Part of a small language model's weights: learned positions.
Each number is 128 + 32 x the weight over its row's rms, rounded and kept within 0 to 255. Layers, rows and columns count from 0. The size above them is the row's rms in percent of the matrix's.

# layer 9 MLP up, 1024x256, rms 0.147, rows 375-388, columns 0-255
size [105 106 105 109  95 103  99  98  99  98  98  93 101 105]
[[131 117  71 103 161 140  82  90 184  88 135 158 208 134 193 130 120 111 144 127  98 138  94 103 173 190 165 128 119 159 152  96 167  99  93 162 138 115  76 101 115  81 158  99 135 141 178 133 117 154 109 137 180 111 131 126  73 128 189 125 146 121 139 154 181 149 160 137 141 146 143 123 150  68 159 117 111 121 184 170 112 132 138 142 159 191 122 125 102 163 118 103 109  98 134  42 155 137  84 117 123 159  84 147 161 109 110  95  87 126 122 181 163 122  29 114 136  73 121 133 140 131 131  76 174 135 194 117  94 120 141 134 128 123 165  30 107 133 122 132 142  84 120 108  40 178 159 136 107 124 118  97  80 119 155 143 129 144 128 165  79 100 123 155 148 147 117 133  53  98 174 118 162 145 131 149 150  38 166  94 102 116 124 124  81 168 143  58 133 124 184 121 122  98 141 128 106 120 176 103 141  99 161 110 177 130 136 130 108 123 176 105 121  74 141 121 174 150 139 112 148 133 226 113 103  90 112  69  92 148 106 138 156 129  96 159 129  93 150 124  84 175 132 160 137 125 167 172 105 146 133 145 143 121 169 109]
 [ 91 137 108 107 141 137 105 155 130 123 160  83  99  91  74 152  87 150 159 162 136 193 134  57 103 127 182 116 103 122 106 159 127 140  63 119 151 158  85 102 138 110 132 113  80 139 127 139 111 131  96 182 203 150 130 209 158 172 106 123 183 149  96 149 169 107 106 106 110 166 151  82 121 155 168 118  88  94 150 109 117  67  56 135 117 116 177 150 155 150  86  92  91  97 118 113 134 128 114 133 125 208 135 118 149 164 166 112  97 153 164 129 159 114 132  71 108 169 140 107 138  84 120 137 109 110 138 105 162 143  82 146  68 141  83 176 145 153 105 160 153 132 114 108 135  63  72 110 157 179 109 102  91 151 129 132  68 105 160 181 131 190 146 151 152 166  81 139  91 209 138 163 153 127 149 166 149 119  92 128 173  92 117 167 145 141 117 122  83 131 103 179 113 106 145 181 172 157 143 111 151 185 103 173 143 128 116 147 136 112 154  84 113  74 101 178 157 114 124 117 114 187 102 154 108 108 161  99 169  86 115 106 109  77 129  49 119 156 134 185 105 132 104 132  73 169  80 177 118 175 125 132 118  90 122  92]
 [140 202 134 169 101  91 126 190 133  78 173 131  85 150 148 127  83  95 135 103 183 156 103 141 153 158 167 165 158 131 141 103 139 137  88 147 145 162 105 139 160 210 167 144 114  74 140 176 118 204 158  73 153 114 123 121 106  97 195  93 143 122 128 164 132 110 123 108 152 112 202 159 101  57 115 140  84 155 193 145  58  72 152  90 127 140  83 123 163 162 185 181  71 156  69 162 187 101 189 145 148 106 148 110 160 109 119 188 135 123 120 172 118 107 166  90 121 156 110 114 100 136 159 122  96 118  91 155 142 163 102 133 136 125 111 129 149 137 123  64 119 142 116  91 160 116  70 144 127 174 147 155 124 127 130 207  82 167  73 111  91 100  90 123 180 114 101 115 153 147  93 110 122 143  87 121 129 106 144 140 156 129 141 146 119 204 100  91 177 112 142  94  87  92 179 139 124 113 188 158 158 129 129 157 136  80  84 143 166 100 141 125  66 109 145 152 150 145 131 105 109 165 169  84 151 111 108  79 138 131 140 177 117 165  97 153 114 133 132 210  89 140 126 103 122 143 100 112  83 105 124 132  95 126 103 124]
 [106 184  64  33 191 180 138 144 186 102 146 114 128 152 126 119 132 194 114  81 125  89 118 112 147 107 172  76 177 138  68 158 121 118 114  92 124  87 114 130 138  92 108 101 160  97 117 128 143  71  90 136 174  94 131 181 142 117 131 130  77 120 172  87 132 100  98  73 103 143  97 113 130 144 117  73 109 155  64 129  97 134 111 166  95 104 133 102 116 122 153 163  64 199  74 141 162  58 148 159 143 119 124 138 137 124 121 114  81 129 116 125 101 150 152 107 148  70 208 157  98 169 164 116 108 114 151 126 106 145 155 114 139  78 107 135 146  76 138 111 139 132 112 165 155  80  75 103 153 156  85 144  84 153 173 130 155 153 127  53  77 121 159 113 147 176 151 156 112 134 103 153 132 148 131 145 138 163  96 158 125 104  98 154 142 104 148 149 170  97 106 111 109  72 118 143 155 101 122  75 164 118 157 164 185 103 131  92  84 159 209 130  93 121 137 152 155 127 133  78 198 189 116  90 102 111 117 160 135 133 133 145  98  99 147 147 136 146 184 126 151 184 133 138 132 153  20 156 127 151 102 119 149 107  95 143]
 [119 160  71 132 147  97 130 160 158 108 156 127 172 130 108 142 179 119 148 140 149 182  64 160  96  99 139 139 129 120  89  93  79 108  90  86 158 108 139 147  99  97 118 118 115 133 105 150  81 138 153 118 148 118 164 147 109  66 151 126 157 139 110 182 150  97 147  75 115 125 145  99 122 130 183 201  88 132 112 191 145 144 132  67 150 147 204 113 109 114 126 143 137 144 154 126 175 115 111 142 141 105 191  85 159 136 174 153 141 166 135 173 120 109 176 114 113 153 156 108 145 121 156 193 157  56 171 103 127 132  79  94 111 110  91  94 128 106 144 169  99 148 143  69 206 116 122  75 137 123 121 144 133 112  87  85  99 181 119  77 204  97 129 161 126  97 128 163 182 148  85 133 151 125 183 121 190 154 109 113 172 142  94 182 144 153 115 188 174 177 130 122  76 125 100 163  86 115  84 113 124 125 118 126  91  32  69  55 148  73 129 178 123 125 170 128 150 184 163 149 153 102  89 125  93  87  94 135 161  83 124 151 103 115 139 110  88 106  81 180 105 125 146 156 100 156 131 132 118 133  88 142  92 121 112 135]
 [109 129 110 110 174  97 186 142 193 131 140 172 116 177 121 113 111 117 120 102 123 152 174 100  85 139 141 119 162 130 156 131 100  71 112 173 133 129 141 105 123 189 130 143 149 116  98 158 145 101 126  72  97 145 138 194 111 144 106 137 154 115 136  72 101 124  90 127  71 128 127 173 117 100 163 161  74 132 151  91  78  69 124 125 123 149 121 133 100 187  99 177 124 113 136 158 139 113 146 126  65  73 135 125 168 116  83 159 140 112  70 147 111 108 190 147 126 124 125 153 136 119 183 125  93 141  61 131 104  92 150 125 154  92 162 178 180 142 149 201 200 156 156 171 162 150 109 122 131 150  77 125  82 102 112 196 139 163  80 136  99 108 131 185 149 139 105 122 148  84  99 100 115 130 141 170 135 165 158 139 143 100 103 169 142 137 137 121 106 147 156 107 103 105  52 157 107  73 160 143 151 151 102  93 115  94 100 137 163  88 118  87 113 119 167 107 112 102 140  86  82 123 186  89  96 122 167 210 124 114 138 175 156  78  39 195 137 144 116 188 172 150 134 124 140 115 127  94 169 130 124 162 187  54 153  80]
 [160  85  99 116 114 103 141 116 119 143 125  99 122 111 140 108  65 154 117 106 174 175 164  96 129 106 106 157 140 100 123 146 115 145 183 138 154 162 191 141  83 126  93 150  80 131  92 196 103 163 114 100 120 138 152 126 102 120 167 182 113 133 102 170 112 126 112  98 126 146 136 199 192 131 148 131 123 167 169 187 129  74 129  98 159 176 136 133 111 152 133 113 137  80 114 124 118 129 122 125 213  81 155 127 107 102  92  74  73 160 161 161 153  92 130 138 125 117 141 101 129  89 155 117 174 155 179  91  76 129 133 137 115 143  85 147 128 158 158 137 156 124  90 129 162 164 152  67 177  79 115  94  98 154  69 144  67 105 131 192 108 133 172 115 163  91  78  89 177 109 106 137 199 140 145 161 185  84  94 150  77 169 121 128 128  73 139 182 149 112 114 129 100 128 101 137 179 174 149 123 148 123 119 170  72  89 193 160 108 175  97 124 138 165  89 148 145 121 128 125 108  87 145 126 166 199  96  87  83 147 161  98 138 128 112  64 140  65  90 157 164 129 156 148 142 112 175 187 101 175 145  57 148 122 142 139]
 [157 155 146 102  40 115 172  91 118  94 104 102  85 180 166 155 117 115  58 138  91  84  88 145 121  64 122 204 146  86 112 127 171  98  69 135 106  94 126 116  88 123 134 137 142 162 148 203 143 124 162 118 126 139  97 128 184 108 106 119 156  93 150 133 155  56 116  90 144 102 131 103 171 121 114 102 140 119 106 135 118 170 162  69 119 122 130 103 125 122 116 121 159 109 135 150  91 138 151 185 124  91 107  86 115 156 116 146 135  79 132  67 185 141 102 118 105 185 117 136 151 109 136 146 126 124 109 119  87 193  66  89 191 152 195 118 163  70 128  81 142  32 144 181 131  97 162  72 129 141 160 168 156 190 140  97 147 110 140 128 128 153 122 134 156 145 136 113 108 106 153 117 111 122 182 120  84 108 118  83 126 194 124 182 142 193  52 102 138 100 195 143 138 144 121 162  89 149 154  57 113  81 105  76 166 127 121 138 187  97 178 169 133 128 163 149 108 128 145 120 121 153 122  96 143 137 134 135 155 124 118 109 144 171 113 109 158  91 166 202 102 129 117 132 119 121  95 140  84 101 134 105 100 135 177 141]
 [ 89 141 142 146 136 151 142 107 134 177  96 138 168 129 163 154 179 135 130  82 104 139 139 124 131 121 143 130 132 152 137 132 113  99 133 233 145 120 104 141 103 110 131  89 148  55 123 147 122 146 123 134 126 139 116 131 123  96 145 146  78 158 129 141 158  83  78  85 178  59 128  70 108 142 141 130 127 141 105 135 111 120 103 117 186 111 109  74 111 151 108  64 196 177 122 130 135 132  75 147 127 125 113 168 120 215 155  94  92 193 125  98 103 117  97  93  64 115 109 116  91  70 152 153  89 100 139 147 113 115 135 157 103 163 156 169 185 130  72 131 126 128 139  85 150  76 117 174  71 138 115 167  85 141  45 123 128 148  97 119 190 160 140 133 160  62 102  56 172 160  99 174 180  87 120 142 108 148 147 115 116  61 107 124 122 145 138 108 153 160 126  53 118  84 106 163 104  97 145  83 153  75 138 117  58  99 183 177 106 141 107 140 174 143 140 129 106 159 110  97 110 102 105 131 131 181 194 105  76 134 171 173 103 113 165 116 141  90 105 124 138 148 143 160  72 152 120 141 155 118 133  65 134  84 140  81]
 [130  97 126 132 113 144  66  83 124  82 174 141  80 128  89 167 129 159 138 133  96 156 189 122  81 117 153 123 128 113 110 130 137  95 131 134 107  80 160 114 104 204  81 146 136 152 111 115 116 150 168 166 139 182 119 156 137 130 183 137 146 149 110 165 112 147 134 123 129 113 145 151 126 148 101 124 111 166 120 148 149 119 170 216 157 181 132 109 125 114  71 132 158 136 103 129 108 151 123 193 105 129 169 131 102 122  84  69 143  55 134 139 151 107 173 139 117 210  89 107  55 132  85  93 182 114 135 106 159 123  99 114 101 158 146 137 160  97  91  73 177 122 120 120 131 113 136 136  80  76  79 113 147 142 128 117  94 140 160 113 142 145 158 170  76 164 114 146 160  46 107 143 126 147 137 114 130 151  98 112 130 123 177 158 155 107 188 113 186 151 127 138 177 157  82 138 135 121 180 152  99 101  86 135 183  98  43 118  95  94 188  72 115 120  36 154  96 136 126 111  53 170 160 126 120  41  97 100  82 132  93 120 122 165 185 121  56 115 102  96 120  80 113 131 151 145 115 116 122 138 148 142 167 131 160 106]
 [ 58  79 155 147  61  93  99  70 101  87  98 124 140 112 135 147 124 138 128 107 146 168 138 104 145 165 163  58  74 110 101 131 139 112 131  93 131 141 132 136 112 166 106 104 160 142 163 116 125 136 133  84 153  94 136 124 111  95 172 107 140 130 167 114 131 169 144 147  69 130 147 105 152  99 120 103  81 102 131 140  95 136 149 125 136 142 152 125 119 168 107  93 170 173 122 147  99 177 176 162 137 185 185 144 124 178 127 166 171 100 121 146  60 182 156 171 119  59 111 157  88 179  73  37  92 110 131 125 155 144 179 161  85 166 197 161 140  82 122  80 107 163 155 101 107 121 141 157 119 136 153 135  81 150  89 140 137  79  78  98 155  91 152 154 174 155 119 165 122  77 184 140 113 108  85 137  97 136 168 134 156  95 190  94  80  72 139  93 134 156 134 128  96 101 172 118 200 129  97 122 134 120  67 134 128 136  93 145 101 136 140 141 112 176 130  69 131 172  74 117 117 130 143 151  77 161 123 143  98 183 197 144 145 136 118 113 102 127 131  64  67 153  72 118 135 110 180 143 121  77 132 152 160 146 150  80]
 [ 92 143 145  83 153  73 184 110 132 153 121 176 123 167 135 168 146 116  76 109 188 159 141  93  98 102 131 153  98  72  86 117 148 113 105 118 136 123 123 104 152 124  82 150 123 123 143 131 126  63 150 118  57 230  95 125 129  84  83 141 180  92 142 157  68  75 183 120 150 141 149 143 196 187 158 137 119 158 149  66 132 145 172 125 180 173  98 121 189 149 176 144 150 191 124 126 104  65 165  55 157  98 163 100 110 128 178 120 129 143 154 124 156 140 118 158 171  97 108 106 192 114 163 137 180 165  59 133  68 130 113 139 120 156  90 113 132 136 133  93  90 109 114 155 154 175 161 129 124 125 112 160 148 104 121 115 181 103 151 171 111 108  90 125  87  86  73 105 129  75 121 161 149 133 106 123 125  79 127 114 151 129 116 140  74 178  81  93 174 167 110 123 137 121 111 175 160 156 162 175  66 115 113  57 173  67 100  97 128 109 136 127 109 119 107 123  70 108 117 114 147 118  95 117 121 110  89 185 176 135 118 165 127 113 102 161 102 102 142 121 160 159 140 108 120 179 137  96  85 116 101 140 152 112 159 118]
 [150  95 146 129 140 138 120 111 107 118  99 102 109  71  89 131 140 106 143 150 142 115 115  69 115  80 138 136 119  92  71 124 148 134 173 125 170 156 103 151 125 122  57 119 115 153 151 127 139 105 129  92 124 155 163 126 142 164 114  40 126 128 114  91 140 111 126  58 179 135 142  97 133  95  83 175 141 114 160 101 117 105 178 130 126 150 122 122 194 108  93 155  97 174 127 107 136  90 152  95  59 142 133 116  86 119 151 135 127  53 141 116 100 130 151 120 104 183 125  70 137  74 137 161 194  81 123 142 145 163 161 121 119 171 104 162  78 141 158 174 122  85 157  70 165  99 149 130 112 156 156 144 119 122  74  84 155  80  90 130 171  41 127  87 157 127 151  68 112 143 168  91 173 161  91 107 136 110 166 123 128  91 104 179 130 132 116 158 129 100 155 106 114 220  85 104 153  90  73 144 154 120 138 146 130 183  72  97 124 125 165 156  96 138 147 157 109 128 188 129 133 146 111 140  67 125 197  87 106 153 150 129 117 135 142 142  90 188 101 155 113 198 158 193  83 163  87 130 131 141 168 142  52 163 137 182]
 [122 109 114 120 146 147 143 146 179 134 131 161 114 124 151 124  90 123 134  88 176 201 172 123 128 111 161  94 140 176 115 142 107 128 143 137 157  92 139 146 133  79 111 146 107 121 124 102 142 125 136 193  76  76 189 202  59 156 149 113 103 122 130 132 109 174 131  99 145 103  79 131  98 156 172 116 168 127 107  96 100 126 121 108  67 124 141 107 110  73 135 166 178 202 110  65 115 101  83 153 132 127 145 152 143 132 100 139 145 118 100  88 115 144 157  76  91 133 154 218 117  94 143 120 108  28 117 102 131 145 115  78 129 167 164 139 186 137 109 107  79 174 183 150 163  98 126 146 169 104 138  70 140  97 138 143 107 155 152 136 159 131 119 111 105 147  92 156 198 140 122 123  82  84 100 168  93  95  93 131 156  89 169 114 133 156 112 150  97 172 131 142 156 134 103 126  63  99  73 108 164 117 115 100 100 150 179  88 186 139 186  83 171 131 140 104  82 193 143 157 119 164 127 134 103 134  71 154 126 132  99  91 165 123 117 104 117 188  74 134 171 149  57 146 130 102 130  98 173  80 168  89 157 147 123 186]]
# layer 9 MLP down (transposed), 1024x256, rms 0.134, rows 375-387, columns 0-255
size [ 99 106  95 104  91  94  97 101 101 110 102  94  96]
[[118 100 119  81  81 145 178 155  60 132  47  99 101 207 171 172 158 183 176 152  63 126  88 171 151 116 181  95 161 131 110 136  99 135 132 128 115 158 194  99 124 149  90 130 123  95 124  80 100 146 146  81 109 114 111 128 142 129 124  95 128 115 114 143 165  97  80 143 208 140 107 115  55 128  83 180  94 154 131 120 215  75 113 126 182  77 100 147 179  94 129 116 118 114  97 157 165 171 163 152 140  79 162 137 139 133 107 181 141 142 130 137 134 150 132  88 153  74 100 120 149  99 165 156  93 121  79  77 147 113  94 147  88  73 120 135 101  91 196  93 121  80 131 122 114 100  78 134 164 170 136 111 223 127 121  96 120 135 154  96 120 158  74 135 128 162  62  79 172 151 125 109 156  89 148 111 111 142 114 139 162  94 153 159 125  85 173 108 168  97 154 129 167 116 119 164 138 127 150 147 108  94 111 143 107 142 188 151  98  92 146  99 130 132 121 154 127 160  91 152 157 101 146 159 146 112 124 150 118 207 105 155 119 145 101 111 157  91 152 186 104 185 112 132 155  99 158 119 151  95 150  94 123  90 133 151]
 [130 192 166  29 122 115 147 151 116 136 178 130 112 102 152  66 181 159 137 152 123 126  95 216 158 178 151 125  80  99  77  75 159 124 107  94 162  93 160 144 128 106 126 171 172 195 135 144 126  89 124  92 166 165 121 180  91 143 155 143 145 144 107  96 157 127 136 132 182 166 132 118 139 136 138 199 102 151 109  83 127 103 141 125 149 104 142 144 133 155 155 158 145 136 114  50 170 120 142 116 183 167  98 134 187 121 115  91 136 147 150  94 153 112 139  84 162  77 109 107 110 132 143  83 112 113 123 141  96 144 102  66 116 170 121 122 111 123 115 104  98 123 180 147 103 110 173 100 133 114  87  79 130 180 130  66 195  89 159 142 163 140 101  50 122 128 100 142 145 147 103  78 185 129  97 164 145 147 112 123 129 119 115 125 141 132 121 153 124 153 123  38 156 120 147 118 115 171 140 128 115 225  87 108  99 171 124 130 151  99 132 125 159 149 130 142 124 140 119  87 109  67 124 204 129  58 170 112 144 178 178 134 122  50  97  97 101 111 109 134 122 149 124 131 117 119  98  78 192 124 183 131 161 147  95 120]
 [128 104  94 157 167 101 163 120 144 138  61 148 156  90 155 120 110  81 157 166 115 143 168  88 150 106  96  87 125 159 141 200 127 179 115 186 117  70 111 111 119  96 139  97 149  88 128 163 155  65 130 127 125 109 119 129 146 182  63 169  65 149 115 158  97 162 103 150  78 146 129 116  82 165 170 142 139 103  72 118 190 126 104 131 131 140 118 129  92  93  93 104 171 103 163 133  94 155 108 134 132 165 103 160  84 186  70 103 108 106  88 139  93 188 126 102 165  94 137 136 178 111 164 125 213 115 132 137 146  89 115 142 155 125 156 106 137 211 127 172 136  89 105 144  93 160 154  95 120 127 158 132 149 113 110  73 136 149  97 131 108  95 153 132 118 107 146 163 139  78 140 143 137 166 198 118 120 150 114 149 119 148 112 164 141 116 115 133 136 166 111  66 122 157 114 129 159 133 106 107  96 120 145 117 104 161 107 114 121 133  98 126 144 154 107 194 153  87  79  93  85 237 114 107 174  88 137 127 112 136  96 134 102  87 134 114 121 176  36  74 128 100  90 199 141  37  99 150 112 108 116 159 165 100 183 132]
 [159  99 138  73 156 140 105 119 169  89 125 122 117 131 114 150 107 236 159 126 134 137 143 164 137 108  94 101 113 171 183  92 142 125 110 131 179 105 121  88  91 135  95 118 109 143 159 118 115 183 165 134 118 159 172 140 168  59 155 112 154 121 139 157 118 122 138 100 120 126 185 152  95 133 117 129 104  79 162 100 125 144 147 147 113 144 151 122  68 153 106 177 158  97 155 177  53 145 148 124  72  90 175 113 104 159 199 181 136 156 174 122 154 129 142 144 128 116 217 101 143 129 136 137 121 171 126  99 116 172 129  95 122 119  77 134 149 118 135  87  45 123 117 133  81 105 114 109 128 148 161 145 102 167 142  92 126 138 135 107  77 148 107 132  85 101  82  48  92 142  94 121 138 162 134  93 103  70 119 154  83 156  97 128 108 154 104  91 123 152 140 161  90 140 153  85  90 132 110 163 101 138  93 100 147  95 129 156 132  94 166 108 102  91 119 139 139  63 178  37 133 219 169 136 169  88 166 122  97 123 132 142 161 137 164  76 140  93 103 195  60 188  98 101 162 150 119 122 143  85 200 119 144 158 131 120]
 [122 129 133 126 135 109 175 134 123 126 139 132 110 103 136 124  98 127  99 152 144  65 125 124 144  95 117 126 120 110 148 131 156 103 147 191 128  99 121  91 201 115 193  92  71 156 105 108 150 156 100 170 104 121 140 127 197 131 174 129 160 157 100 112 111  93 100 163 140 129 163 147 132  84  99 112 146 170 160 129 101 143 169 191  59  38  17  69 126  98 125 142 172 136 134 122 141 106 164 162 130 116  59 142 107 100 150 148  86 148 113  85  77 122 103  87 124 129  78 176 109 133 100  94 100 198  99  73 131 158 137 160 105 169 156 108 107 118 108  85 174 150 132  94  97  81  74 160 125 124 109 116 158 148 168 113 129  45 128 108  97 146 153 117 121 111 112 149 117 131 122 142 102 109 126 106  93  79 150 194 111 161  92  61 153 190 106 157 162 120 142 171 186 150 133 122 177 141 178 125 147 169  72 151 117 148 182 190  76 181 111 126 123 132 121 122 170 117 120 171 128 105 195  96  77 120  82 160 115  90 107 115 123 174 133 117 145 165 178 113 115 132  98 136 102 161 132  99  53 113 110 126 153  89 159 131]
 [106 160 150  82 154 154  47  97  65 150 124 124 102  92 114  82 123 151 160 218 148 156 113 110 151  86  95 133 148 102 111 170 123 149 148 157 115 122 139 127 153 133 117 138 171 181 175 132  95 127  93 126 166 184  93  91 190 149 163 147 104 127  92 105 113 123 107 130 208 128 146 119 101 131 106 155 147 166  87 116  97 166 160 152 117 146  63  64 127 131 152 105 125 133 100 142 118 145  92  98 175 161 202 122 170 126 157  85 143 130 137  87 144 143 103  91 155  93 152  76  79 175  79 143 157 121 121 152 165 151  91 150 100 102 158 130 154 121 132  22 109  76  81 139 129 163  80 154 117 166 144  98 135 108 109 134 184 107 149 102 167 164 156 115 139 124 127  63 173 106  89 138  97 146 151 149 101 149 168 103 105 163 160 162  62 137 146 150 107 103 128 131 129 168 134  82 153 154 189 131 105 128 142 142  89 125 153  90 103 140 100 129 146 140 142 182 129 156 154 131 109 153 172 121  97 189 106  58 131 174  60 129 179 188 137 159 132 139 148  95 123 115 140 100  94 127 187  75 120 107  98  91 142 179 139  52]
 [117  41 122 182 141  96 203 100 117 136 137 137 147 122 102  68 117 145 152 123  70 155 122 210 153 136 156 168 150 152 115  99  52  80  87 143  75 101 108  79 134  81 133  93  88 156 178 127 138 104  95 161  80 152 227 164 156 108 142 158 132 140 146 128 145 126 114 104 126  74  99 146 167 143 134  82 146  91 194 154 123 139 175 118  87 148 113 144 102  90 161 115  96 198 111 101 110 192  74  68 139 101 174  98 112 118 113 149 108 126 145 128 186  85 135 125  95 115  98 129 134 142 121 123 146 120 135  96 163 126 152 155 105 105 136 118 168 163 118 126 128 112  85 136 148 130 157 146 160 100  91 137  99 122 134  81  56 128 142 127 112 118 143 141 128  85 158  97 143 169 139 106  97 144 121  81 128  89 143 160 124  73 179  82 164 162 114 116 157 122 160 127 141 161 178  81 134 118 138 190 216 130 108 133  91 205 155 133  67 167  76 117 113 163 109 125 162 104 170 171 181 126 158 143 151 145 114  99 125 164  85  71 129 113 193 144 142 179 157 117 133 118 119 159 156  91 126 123 110 160 162  99 156 141 141  78]
 [132 140 117  52 138 201  82 150 112 127 112 143 138  89 143 147 138 133 145 144 100 160 150 107  74 147 171  72 138 193 102  89  37  88 111 131 118 148  93 138 149 158 116 167 143 122 117 159 111 129 110 137  97 135 127 144  89 141 118 106 119 120 128  71 144 118 172 108 160 166 126 129 125 129 151 105 133 129 129 124 174 180 156 126 133 152  93  80 125  94 127 107  88 173 132 145 129 140  93 165 152 138 143 116 126 146 157 134 144 122 102 164 105 134 165  52  99 189 219 157 116 144  48  88 179 182 146 137 152 154 166 120 168 167 147 118 129 174  96 175 108 123 136 132 156 108  81 107 118 118  90  91 106  89 164  88 176 160 106  53 139 135 147 148 150 184 164 160 161  99  98 114  66 136 159 148 169 169 161 138  91  94  69 100 117  88  89 135 131  81  75 128 166  89  63  95  95  93 134  62 149 156 169 199  84 202 102 133  82 122 128 143  66  93 158 135 119  74 121 130 154 115 118 149 133  98 114 131 174  79 143  91 105 103 156 151  70 125 131 144 159 134  96  94 124 155  98 185 150 162 146 175 151 125 111 125]
 [165 109  44 116 128  83 162  96 182 129 155 101  97  67  83 128 170 111 144 148 141 100  96 153 126 164  97  75 133 117 117 155 151 146 183 117 163  96 154 113 108 144 151 129 105  93 146  90 189 187 137 181 115 112  83  66 115 108  81 172 143 134 129 141 130 116 122 151 153 151 121 117 164 120 180 106 139 111  90 158  86 144 174  94 101 164 134 112 102 114 215 152  39 153  84 111 145 114  94  91 144 164 169  78  97  62  74 159 138 105  96 123 122  84 133 155 109 122 169  87 187 137 156 110 100 152 109 165 179 153 122 154 161 154  71 125 155 176 129 138 151 122  79 145 152  85 118  93 159  86 167 155 150 164 107 109 127 195 126  75 113 103 134 109 134 175 127 121 115 156 130  97  82 113  99 116 126 103 155 102 150 132 137  99 100 103 138 188 137  73 111 105 149 126  59 157 112 136  92 117 107 154 120  92 140 124 138 184 145 104  79 115 216 111 190 132 141 113 132  80 125 180 187 103 170 106 126 162 120 122 121 166 114  98 124 159  78 107 158 164 135 178 108 160 127 179 134  84 156  88  93 165 123 108 153  80]
 [154 141 139 222 158  93 110  68 160  92 123 137 167 108 127 115 131  87  95  94 127  98  93 199 113 125 111 150 137  66 100 152  66  92 131  98  98  88 159 156 121 124 131 119 142 149 131 133  97 149 110  77 133  86 119  96 152 116 137 181 146  70 154 181 138 121 102 146 183 103 130 113 173 172 120 141 136 106 125 163 119 142 102 168 122 154 143 150 196 170  83 102 142  95 191  81 112  96 123 105 140 129 104 120 146 106 117 102 136  74 129  95  65  84 159  96 129 101 133 127 119  95 171  67 137  81  91  97 116 143 130 180  81 134 166 165 146 213  94 151 105  89 127  93 146 129 215 147 220  72 124 102 145 125 118 125 157 103 140  80 152 140 103  98 191  85 153 137 133 108 142 153 103 106 133 130 170 135  87 162 128 115 122 158  99 126 171 127 126  85 181 116 176 100 119  92 106  88 132 151 150 173 100 166 144 119 111 139 143 120 158 125 185 185 224 161  85 116 132  95 107 116 104 103 127 124  87 148 101 146 137 105 160 104 130 138 144 121 185 132 115 140 122 129 155  95 116 128  80 142 177 118 148 201  45 162]
 [137  87  99 115 126  88 119 159 137 129 100 252 126 115 126  81 163  80  76 165 154 130 109 148 153 130 180 129  86 119 171 126 103 130 119 142 118 199  64  96  75 108 129 110 118  45 149  62 113  96 125 138 168 165  96  92  65 146 132  89 182 152 124 123 102 145 141 149 134 180 111 121 116 127 130 146 142  91  80 156 148 145 117 217 155 169 130 177  91  94 113  96 152 144 138  84 144  90 121 111 119 120 150 164 187 122 132  69 129 138  82 132 132  87 177 175 156 153 144 131 127 180 145  68  91 150 144 187 139 131 132 110 144 104 124 118  96 145  96 144 167 158 147 106  83  96 121 167 147 135 130 156 124  87  93 177 134 140 132 139 153 160 115 222 162  83 118 150 166 146 112 152 103  84 165 111 151 135 130 145 104  69 120 102 124 138 177 101  65 167 104 165 120 124 128 180 170  99  87 136 197  78 106  92 141 113 111  56 116  96  98 125  80 107  75 169 114 112 117 140 106 165 138 107 176 143 102 153 173  95 145 106 106 148 133 163 120 158 172 144  84 118 136 117 184  72 152 151 148 147 133 100 103 123 145 117]
 [148  88 122  71 117 104 150 112 113 121 165 120  95  74 186 105 158  88 109  61 141 145 150 137 145 105 133 105 101 156 153 132 119 126 160  57 131 121 167 101 103 117 146 141 147 185 162 121 139 210 206 113 133  55  79 129  79 102 133 137 120 157 137 112 123 115  79 146 111 150 162 219 145 144 143 124  91 153 156 134  80 102  80  96 146 146 110 125 109 160 167 157  96 108 167 126  73 156 143 186 128 106 149 100 121 119 138 132 128 108  92 115 182 140 106 104 123  95 143 166 103 176 118  77 171  73 126 115  95 152 185 135  81 151 150 143 138 144 127 129 123 223 144 146 131 170 144  70 137 117 134 114 103 122 143 181 116 149 112 149  75 125 149 132 156 134 136  99  98 189 130 174 123 128 144 170 171 128 170  97 126  95 173 108 162  78 182 134 131  76  86 131 117 163  68 106 138  84 183 132 169 148  45 142  89 174 134  97 124 135  89 123 104  93 125 104 172 153 174 116 142 171 142  89 125  90 131 155 172 146  76 121 198  88 108 165 156 118 178 155 177 108  75 135 155  88  67 134 162 124 120 118 122 130 160  79]
 [ 80 109 113 197 132 127 195 161 133 151 172 131 138 173 112 159 119 148 113 133 142 147 162 141 134 138 133 160 176 129 143 101 131 135 114 155 105 149 125 125 149 115 196 202 132 182 107 137  93 163 159 175  74 100  96 136 136 161 134 151 121 117 189 159 116  86 120 109  89 150 135 183 141 206 145 179 154 180 115 158 142 202 141 150  91 126 122 189 116 122 137 112 202  98 120 101 114  90 115 125 205  93 110 125 158  53 146 108 117 143  91 159 207 145 142 118 158  95 137 122 131 105 100 123 127 140 135 148 139 126 113 137 143 114 147  59 121 127 129 116 168 188 119 119 139 126 100 137 115 157  64 133  73 178 153 127 105 103 126  83 118 156 118 152  98  86 160 218 137 146  81 148 132 157 171 134  89 156 137 106 165 150 161 102  78 104 116 151  95 124 151 113 177 118 106 156 119 160 154  96 111 168 138 131 138  93 177 170 118  87  71 148 169 134 124  89 148 160 120 132 116  99 180 180 158 127 107 171 186  94  76 154 149 187 152 121 113  69 135 143 143  44 122 102  89 136 127 139 159 121  85 114 186  45 135  91]]